{"vocab_size": 8192, "hidden_act": "relu", "final_lr_fraction": 0.0, "max_steps": 5833}
Each number is 128 + 32 x the weight over the matrix's rms, rounded and kept within 0 to 255. Layers, rows and columns count from 0. Numbers have three digits each.

# down: layer 3 MLP down (transposed), 1792x512, rms 0.0223, rows 268-447, columns 480-511
# up: layer 3 MLP up, 1792x512, rms 0.0295, rows 269-448, columns 480-511
down268:146159086143124142172136202029125114108139148115060175177123209093139083120133134205169066141139
up269:108118162145185096154093170118114079180077160121136136126137126098116124161128092090177125109102
down269:145166113091061161143166085160088160065208086111104133147104141119164079100088154124096158199163
up270:127147177118144121136184097106136143134149113133062173196057086170085134111160099127105149076180
down270:089141139098111165057159118121071084151119172122119191125155138112108110132150142185131103109142
up271:154130135108158101144109152122041124115118157116107132125182109096121091181135129112149103089150
down271:133118108131104157150176105167179130123112109117176137094152122092103166097136134107153129129102
up272:120155110083157180111158046124138137142132059143106122072145076120121177144106159086088159140095
down272:074133179120095111137096156143094093127171145132171165145121181133150118134103160097131153118156
up273:119134123146148108111081206102079182115201163175211037172122158151116135153150136112114156155139
down273:143173156097121067107108143137174146134101131096139123110087128100068163102096169216128100159146
up274:179205159159152150060102152136142165144101107149156105152103090127126171100085120165146120145144
down274:106044175140160141157031118177104141093127115162185137137127144011119138072170134112205130079122
up275:070153154139128152101121118098063086083143119180140116172127143140183166097071115123145164151109
down275:146103155086130128100085124170130160089122148108093098122128123101114066181116065078094169097138
up276:158154138185122134098176141134132121159120113149120115115150106189156084158111058138136114080152
down276:174104094132094063125124127212101045133075105099105114128096043133131135073134158144132103120125
up277:151150142124175124154145092144105103128146149120154085125116197106092185112067114145027144144121
down277:121164129162114125082163126127189109187100146096111142140139151151137130149113086136135139131162
up278:161116135160137076143225140096131077148071145160138237080129094109158056110151133137149102083140
down278:091096103086158149161119182129100133143112105127088080085096134125031147084071131194105163149179
up279:105121180157146180146135123225145152158168218141092061139107111083088102145135104153140131148104
down279:106110141091094160134063163072137172114096189127161189143099102120146062102181164107115167077155
up280:188130116184086126193135167171136158144120136114128176129112098148154085072131114187126134135117
down280:156111099143167138084164098146083157150111048153122082167134167154183146159145120089160083076126
up281:097132155115117114130121144157100173065137173124043169166157155116127095085153138125137100159066
down281:195110100070101182194141121133154118139070112156145131127112152164202183088165123204148181141097
up282:155130134140168090178165135148107160125149094129135168151129045082154102145178149100148139091064
down282:075096158150198178114157063111142112131157197177172125105107147166132169115113103097075118103120
up283:136216123126130123103150096189106138104082174203224103132120092120169190201112089165066169133203
down283:170145119135083141102236099060118063147092078140166175169106118173051117081122168086120102137075
up284:119122104164171125059132107118093104095087147151047142147149114138129164146086131058108142120135
down284:104145124153133098139158168106121126130134083109134084120107125125140091139139139155143105104151
up285:104211142152133117107178096092112139085121139127098129169149141185147138118072132107156145137082
down285:131076070179109134175140106131147158149120137113124152187133174183088110133145097132121079147182
up286:118134144122172119085134116199112104143083124154136115188083108084106123091146113153140098143162
down286:182148134085075160109123108119120159161112149075080139146147081208174117158118131160147081119104
up287:113089138144059120106125246161132157195148149145125090104128114127130135122123090123104207137133
down287:151124094117104139153153108115140119099131063162111137106183150116148108106102122110104155144094
up288:183151120098084113125104182166052111130127082164113123120153148149166089107113116143116146145124
down288:117130130117075119142136107134144144094121117115092112145116137145135171098140093129148160105118
up289:129167115123089126092111132168079109170151118156129168140093147119117133104150107085138171093180
down289:066157027120104126166133092065094144126127138068143130123205146150167108168119165119127089123099
up290:161138160147127092121115171160074013162117105168105176128111147173115074112091066169200081168115
down290:149051143152099186072130141141134148102031113109110078110092123140135077086130122106125133154108
up291:099155123102144119150172145156125150168110157155138098114156070161115087100101098122121163123147
down291:092142084168201103127131107136070078120102107165085130176105162131122124148113136133164081109088
up292:171094158133163072115084108176097128140178106129094122125133149133122155182108095137172101156104
down292:130117168186100160139102159117173146098102123103108195116118095129166121104125109163078075113146
up293:137161110171218151146108150138067109169125185164158145097142161095061077150076099138100134142116
down293:070103151201172073134109120136117100184063134069172164122198137087133091110140162084131114101175
up294:143144094177203186149110101087099116072116160198149103103153139173147123121096181106160108120107
down294:118114168121127134130171118089122142203099141063141034082120155162136133080136133136090112116155
up295:110100106180142130074146099101099146170140145115148091155089154200121070118105167178146195167109
down295:123123142154100193122155157163086150106115096117140176155111143134119152128064158139097155085157
up296:130156191168145116090133138120157095122233191200150178139106111181152134098167123084142130068099
down296:084131150077136154149146138055136161176083170075081193124159137181172145118083092098098089135146
up297:135164118188162135162134150100108153137225161216131074152140113131151170136093105135136115138123
down297:095195112190088185089068080175128116079126207134175138099033190077021199133144140139136081090123
up298:107164146180118099099185130147117110150075147144097094125119152112148174137123181182090121129101
down298:039151125124164131159150109109176140169094108136149169149090113102099084162098098068086103058138
up299:196135107123158195086132097101117149112175107150118110154125162124097092177060100126131165183146
down299:133076126142136096143098174122142118173082134125138148119156156128142172118188106110060161142111
up300:109089180093154088144151138118141171142179139123125113197138173127167107151159124140069116135134
down300:117174135160082149118117126126141156098169131097124105134128112147130122168097133122152123079090
up301:197124141146124107137160089123106070213209120160078217149158102185146090129096164136098154142101
down301:160140147111125044157105150083178149105114125107158101105175151118045087107188138143101146130087
up302:163111166113177129106130130118123110113134110140087157173127165136109073142097066144168125144190
down302:102128136175110066114119082140126117131141093107133149105083126121126125242143128121142161106159
up303:103177147168141102124152104148080123112136148136074126111118152154111173098107148197089136111127
down303:089108175138128147156097184098172094155121148145144133167185138132178125171103159068156109108146
up304:185157153057110125078134135140045141135149168130154108141125163193150087121139105128107149107147
down304:125179141143090073089086069132085134145180138152115084088128092067067130137116044135128065105158
up305:123133165104114150107148091164122102080126189150090104118184124144109131094102144110177152071119
down305:149154074101114116074112109125122125163156128154136143083080121134130161120134078122102098147119
up306:100139125132123113107114005113126061083104074140099128147192122124165074180168146113122168131112
down306:142106221178134138099157121128133092125091113143078144124113132130132131109142072105179136147081
up307:137162175176170158118123151128118172123119113144121098122124074202159077144128133154152129166046
down307:107120062123179157120176142111123180138146073156168132128100124124134130176179159100166126092193
up308:174110255157235062068178081156118133157120091125132117084101105097148122115115063123173117033135
down308:140097151134105093107111118106154161124121132134106135128144114130168133174153149125122142093137
up309:154121129118175152112129115191139128131140160155201086083134131093138073125118072148131094147119
down309:174123117163116224162105144124126144116173085147148125128042161126165133159133154137138139095131
up310:094158182091111062082169105114122126112089135120146144177185136128102153105105166176115140074123
down310:097161068085142154225119145105161111053213174103150127125155153117147084065121138081095167152179
up311:162211123088144175155075147095120120145161119169137157109117098199105149129109125082110147128165
down311:143109093136106098161147100098133176107145133124122097166157119120155142155075155152132147183150
up312:111114184128087094151156095149056076196213153176085115139138107158117104126096118130142145180082
down312:175063095176050122107184173144169119102096148139117088159130111173123131162143092130083081158097
up313:141141137156162078106126077131076128085135122152123168111172131114131119072098126143139121125097
down313:101182093099138183119136086090181125095121153109189155178173110160067150128158103090154108115165
up314:158150110108160170156119083168125090132130137127149137097131128101190120152131110159133204144125
down314:140144111154140153079119125130081183114124143076063082081132123132084083144132144077145095140154
up315:173165110118144168097112145102139088194088079181112151153126067105167108160157127086152198098172
down315:056095124150166173184174147122128125051130095162126140141091139129064156119165177129136115091081
up316:175076131122135110158073067157113138153177133119125087171087111190099159140144115166181186152188
down316:097062113169118171198149104124194156095139178154178123128075215155117186173094056176102156143106
up317:135139178183096193173139189117081159172186193128122150107094160097168102085176125149163151091023
down317:103122195066160204078134157132098106100159222166138107126105118102187131047134164020129181093161
up318:115134192109130082089130080129093124139102148153102110156125110171137114149108094086170091111147
down318:205145156156143132195131066078175056110104169160125180074080147140084194179128116111119094138210
up319:130156116120144111137133115125083120124126125134135085148109148164142176103155139161105152154112
down319:076102182137165085087110117136166137169133177130108151128096120093184094093196098119192129149143
up320:062124140127136060150119155114063124183102088156165081136165088210168121134128133189164153183142
down320:141151089157162124081138146099172148159136190130081154159092090125094104084150098105120180110175
up321:114181127119144118114167178138138183156162128137182135190125121100155101113101076134144151128147
down321:131160118155116149125123128161137110121132128147117078121104128124094108079130143111059121150125
up322:150143155143093154117117120124085106130145079145145093135133121210130070140089128161159149100100
down322:165108167165144165145105167110085181090199187127175138101091144163114122194105078093146111040140
up323:154102133057123132198118149126133140129119086114126098097124167150129150117151161124111130060150
down323:128081065177138135086117136123089136195066152134104138158123115119134125126111142148188109153128
up324:177094176164112145141141125130158083129159168176127133146120064122185147136132121028177166076068
down324:132147132092180106120091113086118132159110132160114146097100136140117160178098114151164113140099
up325:096090158109181114123145123230086103148127160143148051187063129128134112177153130100062157142131
down325:165150078153109115071189075055128109099116123158113160104149125164129126102153112054169123142171
up326:147130118143145145084122129149140158192116124154101149114115164159143137126128093140156105117123
down326:142164124124104064163163099101107094097109112169150119068155050085104102102146133149123155155092
up327:137200155111127142085090121175087149091139196146128118156126132107128073147140105148127161072101
down327:128152124122135118143171156145101092160118132106156100109095117145107103092193141170113133091129
up328:202077156131169146121149097094113111128058092137119171127118099175177070124144136114138113150196
down328:093126210118143104113119080150155106146059104144103101177126143129134109059141133163098095108139
up329:114141123153114090160118180155081105102131151127100159115108086124118111094105098133099129100145
down329:142113096126108147044129125097132126112141124124200153128101121162119110105098150161136134133135
up330:160112101092143079128110153192100134114127081141126082179154130116151093135135134154153126130112
down330:153120112080127129131175074109109134154140153131125146084165167133122105155132097146115094156099
up331:139126089109153105154149139120149125135192098150159122130120112159120041089134184114111092122115
down331:110136131171184149174136179159122159152117115158169147144147074153107093106130181083078107130118
up332:126135142134143133109114127178108093146167124125123135126127112160187129136110126058157136077133
down332:128138096122098046132110073085128087150095139107149104117106140126164106177130123093147127122132
up333:173153163106098125101088117084083104188099145118129173119072092127129109167133058124142138166095
down333:184138122176139132171164172140106164140114183153120090149119130129120187085153116135111117093126
up334:182098169131182114066094157150103193152119123153088123134112150144130105133110145125082155075052
down334:087197114203067191213100091126116126088173175098130071096108122164141113193121114126089135154177
up335:160120102151121072137195149145077104123113113117129127104094142145123119084127142074137132099101
down335:096140147129120099163089128154145128123151105104159085123096083134182097206138062099154156057099
up336:149097133140143074160119163129136129116099081129163136163099074104140109122141107121119132062145
down336:061123166126061103133138103109124148139076146105111103139094137140115138169157119148147165199134
up337:097109179134100120122149096185135098225157146128154169126102078142100155151137108136115121122096
down337:137122174088131070051207160124139149161088120108053034207176132123154117104161093035158120133132
up338:145140131111151099130128131100109074098112151142111139124126053121184064159077144093149126126150
down338:133127085180099159100133123146150143150126126123104112106152187100057162100178147157104126079145
up339:146164137154135131041117170125135139142158115174133157111192107137119112141117116159110153123085
down339:099130196135096142117074135086106154132096133106099130094151117132151127135164143157170140147106
up340:183072129103112159076104106126137093122087117122158184050132097164143149127094143155103211130209
down340:103174119148139155143091095089123125077133115132148139164177122124149096096150094124165075119137
up341:116129119123115093131129161154104156115098072111176108099075123125082131081147133102092111140106
down341:148075109176155111152142125169129093131120107127165136162137149156155165126075148129133098167101
up342:120125151151149153098109070091111136092146210112080146112134142131160107091110118170075138119112
down342:078136102156161092129117109106180117073123111113141161151128094095145145138155163140089192138173
up343:111181196171141165076184192118101080147144123181160125067141164131074105110108107119107068134120
down343:139131153087089085150185096097113113112117144123119130098106124166134147129122081147171129130127
up344:156112099134202141086126143128095109087049154136130079094147087121117100133066133102088100180163
down344:132213102119097164124185059180064164083164038196162155172186128135114163042134185179145149112135
up345:118114153157104120124163170128093093137133138154081181128150145180155120139107156136139150171142
down345:118109124115130101155106117159100116135140124108156114127078080099167132125125097116133145097143
up346:138139138190167102102122122153042085135137170156121149139101148149142163109084161164193153069177
down346:142120145101108142169126143118177137125124113136095112167132090053127178148147133083137155179141
up347:123132161146089073129152103171110070117150099120154115156116127135112128167089108118094167133056
down347:115104125131127130174149150165110137192112122163100180075146185168103154109147132114170099147132
up348:143100135117152079055083134113121157095147154127136115172191131196109210170177149150144140125133
down348:093126150164073143129181113152129146087126124125062141112080153212166156142094134072138141090133
up349:094190151185107071094081132211100090178091089135116167146154093150052142164167140121110113141138
down349:073137110122080059122124109122151100120119090055135137092123102123141134169114156076166087170117
up350:096121131149170085059103113181089122136141109134098134191152062120134104177130067129143171086166
down350:175097147081089194146177111092094147145154104097129177125153128165076161174122140066185116065126
up351:109125158119098081101127133147140176090129123141091114124176108173124101134133154182107126138067
down351:123103085133134148121123146157086124164165123077135180134075136166060128159117120100155172139163
up352:105127136130159102141118088156089149183173142129185164155169139165140109117130142146098123151099
down352:104132103157163120116167160130123135097105113186123087152077137102183036169045132095130139116084
up353:166176113152121092093107127092127087200111138159105138182100133214117123080108125143149093032127
down353:129141145125138181165142114150128134085121090101099082091154192097151123071157133107141079164176
up354:184110116135064158113131139106084070199132121159105110184188162207120168155062137169158094085143
down354:162123128127191069077103151158086110057175072137126078127146112086178125175142158095124093078176
up355:117180140163131128131159130152117086069142114130163136099138114058157095130134098112140122073089
down355:148135112160116151115093097126124068104114091153109115067120137168144149144089128128130102123111
up356:155121110140161094105096165176144150127141111111141083157097107123099146164096143135149143156151
down356:133171123138095107162170166075120185148040141126071127085128118205082181026150130133159183131121
up357:197190175138093152117126142149104109161168138134139162212070072163151143123128154095183129052138
down357:107148102168173101174124160120130109131135140143121112159096118101139097139190160156154109120142
up358:104180173197137147117109141142084102103152104136158087155159062137123098145126101095150167135110
down358:197156121114126107125146137118108044156044096098210137092137161129085194107154118160130134140130
up359:140147145128145100154081089133102147120166127150101162126138166141164128148138100153155114163127
down359:129143147099074099121164145150119096087150110091169130141098108103170128141141157193098160050114
up360:167169154139200155101156131148135135119130145131159156143086109124120113113098128067195096156180
down360:132189066134151117155135155115103035128164142087142164141156152163171122132142114077137113099143
up361:131090174141147106161165142089121068189208126189121075140104134139088111142098090096103092121072
down361:088156075112131163111128145180115135152115134145143108136142098109194160139110085079144151151177
up362:090094114132128135077127093090144082180138119178112162148194122189160082135132164161071111136152
down362:146173161135132076098102127169137168146112168097156096146077134116106148105138141096173086142134
up363:126138128169144143134131135139110129048134136126130131154177114139168148185114088141135160148094
down363:122124155093055117213102089133167116117180169108096137118120120120099092113162169105136143140123
up364:120136122135119113109163157162130115121115118190121114127138118148155110162135116173104176184149
down364:213168164167153164164124082179127107128122084111167146152069062142151177101116156175131141128206
up365:123088141097111093158100177157105122121122152111076116126093102227118096078155077099204166122138
down365:207178088169131123136121185193160174138141160098114114144098116110148091127127151151095187129140
up366:144101209176163093127109104164127169133152109148143189113158091109153124130093104177210140175096
down366:113126138091125128094112195129089136075128110141117078121115118139146074105059114134118087082132
up367:131141085192160121135093096154078130152108138161125128134119153126133139116139150131167135146147
down367:067133185109179099140126167058138131158146165090052103126138123142109113050101125064211082127121
up368:124096170109135198096130072148032112134190175170128109143098074165126102162194130091135144094039
down368:138112163062156141149133086170138117128088197193143122126130154127063158156127134126151047149121
up369:105135126157122172131184145083135112080134082122109121139168157110088143138125118157122148202123
down369:094139081138099142137150132140095124100186103172152138152073119112141119195148163105147140153127
up370:183218129130179088090120117113171142131116145141071138102150152198150113195139128107171141172143
down370:123127160159123104102168134151119173146074118162157123081134138138125105128091105159133136098127
up371:150149157090138160065104144144134144124083132134177084132095095158110178088130118155096187128092
down371:025086094138101132120153107091075143125135162118075145056137158109121090112116155146201046139110
up372:151130143131180110135141092113102132144134100161166105155130217139190136204141123085135185154106
down372:149191125069178009144061136136186140139067094101170077132143080158199092124214177141099083069097
up373:183127181138086099128102083127128079164117107152072125090126129106149099124148160158165168056147
down373:108184153166141170054134064151162114097125101111166159098048123140130174099043083125147121178065
up374:126095118184103136082114087124098182133079159158125088082088109118148124127113095122143170170198
down374:128132146122182115131124094166094175108177039148165130113160114133120158124177152152100103126101
up375:112165142122116143088110137102047162114168149204107148119141169123147132073179097145160138099157
down375:197128153139108160133097160126082119137074118106161145105120151145149177097024174118143148082219
up376:255119137104153107113128138101078122170130122136152096121142082169116113182115144153093128105134
down376:150109132097091115089103085136124112150141101109167102175127164152124097139104125155064153148160
up377:132144086138070071113113152139089060137162142158124147154122106110184079170130168104147183152138
down377:121109100137113189136155102143125160116085143125115099141171150221053098131089127108118050135119
up378:127180128106134108086119130078102128155131109126133189115149149159116093095141159124184130193116
down378:117193093040154166135121138095106113123197092101193152119075143139131138162089135120149146108131
up379:135098135102180123099176076100139084170157092124101131139113133124139120179154139133148126165121
down379:093107148148135220139103097152139168157173141144106119105076163111090127119089133120226116079168
up380:122124168151148195114127089141093117137150166137065098145124169069090123196102126162115192189124
down380:191196112088113118131111082126164134205176153136198122144125076140119133146175068155123086070115
up381:143171120115116198138150118133156133128158127113114117144087097138107097136152098073110092123133
down381:149138100153132156126101068100103150097131098125086121150135139140139133097115120141117139137092
up382:085151133190176139069156096071154075079166147112085149162107159104162139119135067093160116224074
down382:186130150137110109135072077187125180154117127143145133129174152113131109133170158146134142153179
up383:100044152135121102096185166177115159154114123096144057153127067120183085125147107173123096172145
down383:175162107117090090131160110088151090135161132120094116101120145124165100169202159144146143127078
up384:127146131113154120121097155144069161186123146169130083161151134126089103146137088174142170167118
down384:134187104120110103136075128190121101153172097105128117089126149117127116098102097072123174152096
up385:112122114106103150160174121185105084091159145125125162121159132159118155091140148139094131115094
down385:128131105158149099141123123121105146137095136124099110091106151144112090122164091092194112074117
up386:145150196148096087116185088118142155166110122139096104112183125120164114121174062107117206119132
down386:137121129102197109117186147117123135130081160103071131071111119145066168123107083139178118222066
up387:139131123090117130126133078141144082134095158111085148091058136122107053120161162167116089127151
down387:109133139160125129147078139103148191136138103138156168146196154127131134152095118124093146156129
up388:151119132158182085057099203127143079176129187160059118148105154058113080064155124106123158131081
down388:191080137088083110137182183145208151103077080131091167160152106082133162132101157127158218084092
up389:125181143148154106143101088176101085107164176121171139048156170144142155128161150117128117101116
down389:178103098109070147135134150137135133153125092136082097123139089182109108102126162156102136084132
up390:136136141130156107127172113151169133118173169156111225151112140102124165176121200114084089085137
down390:120120113154095107098105086101138100130142125098089161146141072141134137098114146115103118107085
up391:148110162156138101148102089120125096115129108135166158152119096135119123101183098169104161127169
down391:119099130114140148092145166125111134184191138122130140098071123161145104138099143102186074125105
up392:144195170158129113116140108184059105125157124155181106098085108177122105173134157150151079072140
down392:166161164125101117155128149125145062120130120107149136083134179153131165182115082171152119136141
up393:114147135164170129158117154164143046077085090136090148128155142178122180080141191161131142140065
down393:111164085199129086156148096136109174183093116182105090149078116074123081157201120137145113073095
up394:102124100127141136104158097129111106158111120148131106107118088122147098092146094122141115094108
down394:153110165104100135163089106185116113121117169098147140156124124105146155124143125109152145141174
up395:154175123141115190151118100108159144135129132154125114108113172130101118163163140162135158119110
down395:151095114120085103122101111144093101169158145141088143178172175145138127137132144161112150128100
up396:132134161167168112137116096130106125112154192172152071181112101132079189174095146106151146141180
down396:096123149176146115119130116170154136120044090117117116131162105105121079126189104175105157140166
up397:119111104110109172156118163117076151123147141150202128145092156127127173085115154144127137100149
down397:124142088248050173153091179152160168124073180116150133120155194104163135107135168161161153098122
up398:156117135141138095118104103177108136124130141151114161115181086104124113121117082117177140060152
down398:127134167136156133109156076137121149123176151115152093128113142129110124102103095101172120120140
up399:122162132149131130109141108155130116095159152127143141180112165151195118186134114166109161173143
down399:112071150121147129130126109128103162114158147118092090110049174069178099139135092154156146097106
up400:142177140141159123097113097162144123165103160164155194118081142088177172113095152125120108110161
down400:109065124152150096136138117143141142091160149152171126176156111039192065130101107122145144177081
up401:106103140143159119082095201126127110135124148114095171198084096160148159140123110089156113102124
down401:139116139192118134093154101150140162118120165104118082073093139161149112128119125160147126148136
up402:149138115116145172105123131173113157147107170136138113116142111164151165123098124149131140103147
down402:171138112105147094094102076095153110106134140146084128099111147072132071093142098125153142127111
up403:131151124179071084124156103007125110159181105127122125174115105178136139197126150102123104134163
down403:108098134134169160123180216128089130099151104106107097134149137101125115110140135080064102058119
up404:106096169196110166024114152146147113101173107118132141153129083136142134167092090166116152149122
down404:113111102116130111134116116092122173146098186082169109165119177180054168145119088104189123088130
up405:101115148158193138168144130147165118197148116176144158117083080085125156071143142101119150159111
down405:190126088169140170097141085122134105077168137100134126126176114149106114150185129177157113105124
up406:188193112133148056105137102110093082111108105135099161128151144113178116142120116114149118117072
down406:152108179126151136171103121146142157141109179082106103103108102166146130094134160161137129170096
up407:123168159154135088101179109172123163116119079130129090089152120171129138177083110191125151136127
down407:152135151150146219145131073134120124153105133161129118161101128085097140095132163108110132157156
up408:151167220197137112127114138110126176117130138209136132160093132130105156145123168133111147111107
down408:088153127060122120156143168182167052163103138153084135167073194098147109150077047132167139078151
up409:091133136145103085061102097138139135137110095151110173165163153122174145104118111133150142144130
down409:145131145093135085117138173089142081116127059068141067083108154141158138122168134165101133130111
up410:149150142109145085152169160080146079081125157139155136091100119106153079139166077196169111099126
down410:091111070116138155123102124201139091125186121149137080101187124126116173122108153088156143143128
up411:176155188118151146118201085180125087052133156146069132112149134184121052139141177084145146064094
down411:051144155192152048100072187166141105220161095114193118130159205181071127079084090145115172141129
up412:134136149131113158108139114124148162105138101114110138131095095122105104088114135145128077157097
down412:164101151136156164144124169127153107113104125144120094085169122116211158149136073124123114072145
up413:118176097134157098110224056140112145138146093179122105135089106132142147167098124140124185118155
down413:147134101195133112063176124179126144110118114107104125069098072155127099110111114129100088156117
up414:110118129162138125057095079101065088088181175120109123149172133101130100144160120118123124149113
down414:146091123077149131120125149102197091182092148131131160110058120156128147112113083106137155081186
up415:154124147124150141151142104137154117107101112114096104151133105112130081097099126147153130170119
down415:121173132067082109095170121089068167121188121172117108166142119133115139151146069118174120151051
up416:152158157144106168098156110091131147194098172144099165085162113179139133131164172156126154078146
down416:064104158080134174124145096118035137086199050124164086141106157130107164116074116060132156030189
up417:127173183152160101149173127157136121080097127103146113124160158146130109153152135138144123059159
down417:090200122162116137108182133109085133118076143117073160174132127098126130145138096127189159126084
up418:175094145178108134090158141142079107158135109162137079104088104108095102149072159174109121112154
down418:122141158169083152126153146075140142190129152147139122148157074127183169093155146097097117189137
up419:182156143147109048140119140108097088146177112101097177150151143108144117139062140125115187125160
down419:086125043096104156158163108170154147134099116111158142139138080177043079084119074139104134076176
up420:140126134134138087113159133115106130106112099125145157105166126160149154080120129079089151163175
down420:139139129153154185123103143173164132097171077117091120130116125028104112151065119131177154119191
up421:173193146147136155135137106134142131190095143139099115105112085161172173113135117085081136116104
down421:093137114150102167184078143101101144085136126172165121154134106101126119190092180087102100117129
up422:187169179146168094151124031155099141226099158156206084116191231160145080090054184100115176102143
down422:126202164154088100130077194054175077102122118062006080092088161042222099255205011099040015183148
up423:167128149117133103121160116153109155196145177179180169148114091090184161099076098143113134119160
down423:147121097108206153136149176070130093114107158124119168153143102118074074198139171109136083156126
up424:176132147138131052139133076134139173067091123112123104111126139082113145103100101121173126067135
down424:084105145165098135147100129103087081184122145157139179107129157100166102168113109135093127143169
up425:086143120168108111135169126099087105123150092142152135116164089103147128119146149211124148102131
down425:183136159136155109142148138102194125123072134101132186160119161074138180088145086097118134106106
up426:158143118119127152124154086124123158157116170166110187111102085165093102139061169110149207063160
down426:123117141160101160135099207133129108145142133125139127096151161248183182105074141161081135162141
up427:150188168082147095144173160076116135126131101130155108100218098152104168120102115136161156134157
down427:141136155130159124129139189160160086196128109118075167133164087089123133095149139190152069073147
up428:157138079133123173151209111181118112114080133158160101078158189085121154141076162138164179063118
down428:110070129160163108122047127166120132125102146144191149177162169132142104141099121122115059098151
up429:137162121228078121111148151166078148162130138126105127131137154122078132162102084135100122111130
down429:130112136082084155175107142131134120127124155126119160111113103089151097130072085124166149129124
up430:117113117150142178135086138138058102142141121170107131169096170066161113148164135104098136092103
down430:143184216118119128152136130149153106207124080167116096174131132160127109093158135163159146182116
up431:083142128141138124145179125116121135177155113148140124125141126200150150187125149157101144117129
down431:196121120169095086093142142094136153139124108142152148155140143098102134110109125152115111147118
up432:162180143126143172167164097167096107158138144125140201135164105199144124085112156132084106118109
down432:097141125137111082154156128090134141052101124111096117176149137100085121124178128097209117118139
up433:110154125151187119160159159105135197120135170116134093140127157127175118149124130154129131201166
down433:125150118109120097130114149159191118117096141156147114158189106165128149157129120133159151137118
up434:184194098101108110116143134152095103178205116118104086122147080129134129156094120113158190132110
down434:151122133161155096088116103159072191141132068101110151114093083125129135140085149106134083109146
up435:155166124090126157130117115173140139127173115135100136172148144203158150152079131152144180124111
down435:131104064086105145098117140130131172178126132095112155135128180081107147133140165107080115109105
up436:130102125158075161083184146102077110137098170137106155100171089187146121130135119183103163124120
down436:134111205097085162080148110113172107068218168151157205114142078074123210121173163155099206109061
up437:133173134133165141143181131142114071205131124111104194100117083158138092143115072157209160106074
down437:086070085160139126106119119107101105135172099170156056175110122135156128162109146147130079128089
up438:199187168130121081080156141189138114110141120145115132150106093103107141123119128107124113168078
down438:086116098162097164152107147135197065139153072173214123157228111133114138131075120152164140108139
up439:158121126098158129183135142094090112135180099140114118173097126172133133095136093098140111076089
down439:149080093169112129122170090144108091112132120162109093146081128110113065126143144148144130126094
up440:124167103133148057126107182112096108090124150145107109167115082141130144119131136127109113135106
down440:108122121078135151151094114140139123116150115149127122154147092163127138199100101099122113125098
up441:113124204179053118142114124085118124193099152153112120175136088151159073152102115172133161101148
down441:149116046089124156123126125136108163142139131130145066140141119191138119089046073131110145147132
up442:134148149177099111137150129162120103087104115138170158161094136163190158066158121157169144078145
down442:157141131106150108190135123110123149110159114128084105111120145105185133149125110084109093139159
up443:168100169144111106078175129174066069161128120118141178149127114186167093114087119093097149073131
down443:127199138114182133138153101103192154142097159109120097147096163157104150163134130128076150173124
up444:124124187182182188089149107123122123128160150138081168148207114143149104156083120167125149096179
down444:107120111200114083093140097113091131197141074165132166079134128130074149138135124183112110137065
up445:110118137123117072102119096095094077088142125179170125142142133125138086188095152196142155156127
down445:157134136162112109108155162116138115126135113106149147167135147120158096153150078065135118124158
up446:104124158127145159091114122117116136087134142149129157139105131117109151068159152169113117177105
down446:175098099131106208132139154120109100118176140136108131089170111085157122113132105097124119212077
up447:146142120142161178089080120064146147148110173146126108140171145179085054180112151132080146119162
down447:116111155079108131155189112133157116173145075114103114131127143128135162131119182136069158117129
up448:143153133131139118118151122131145147103122190107102094142091139210120117136089121138120119117093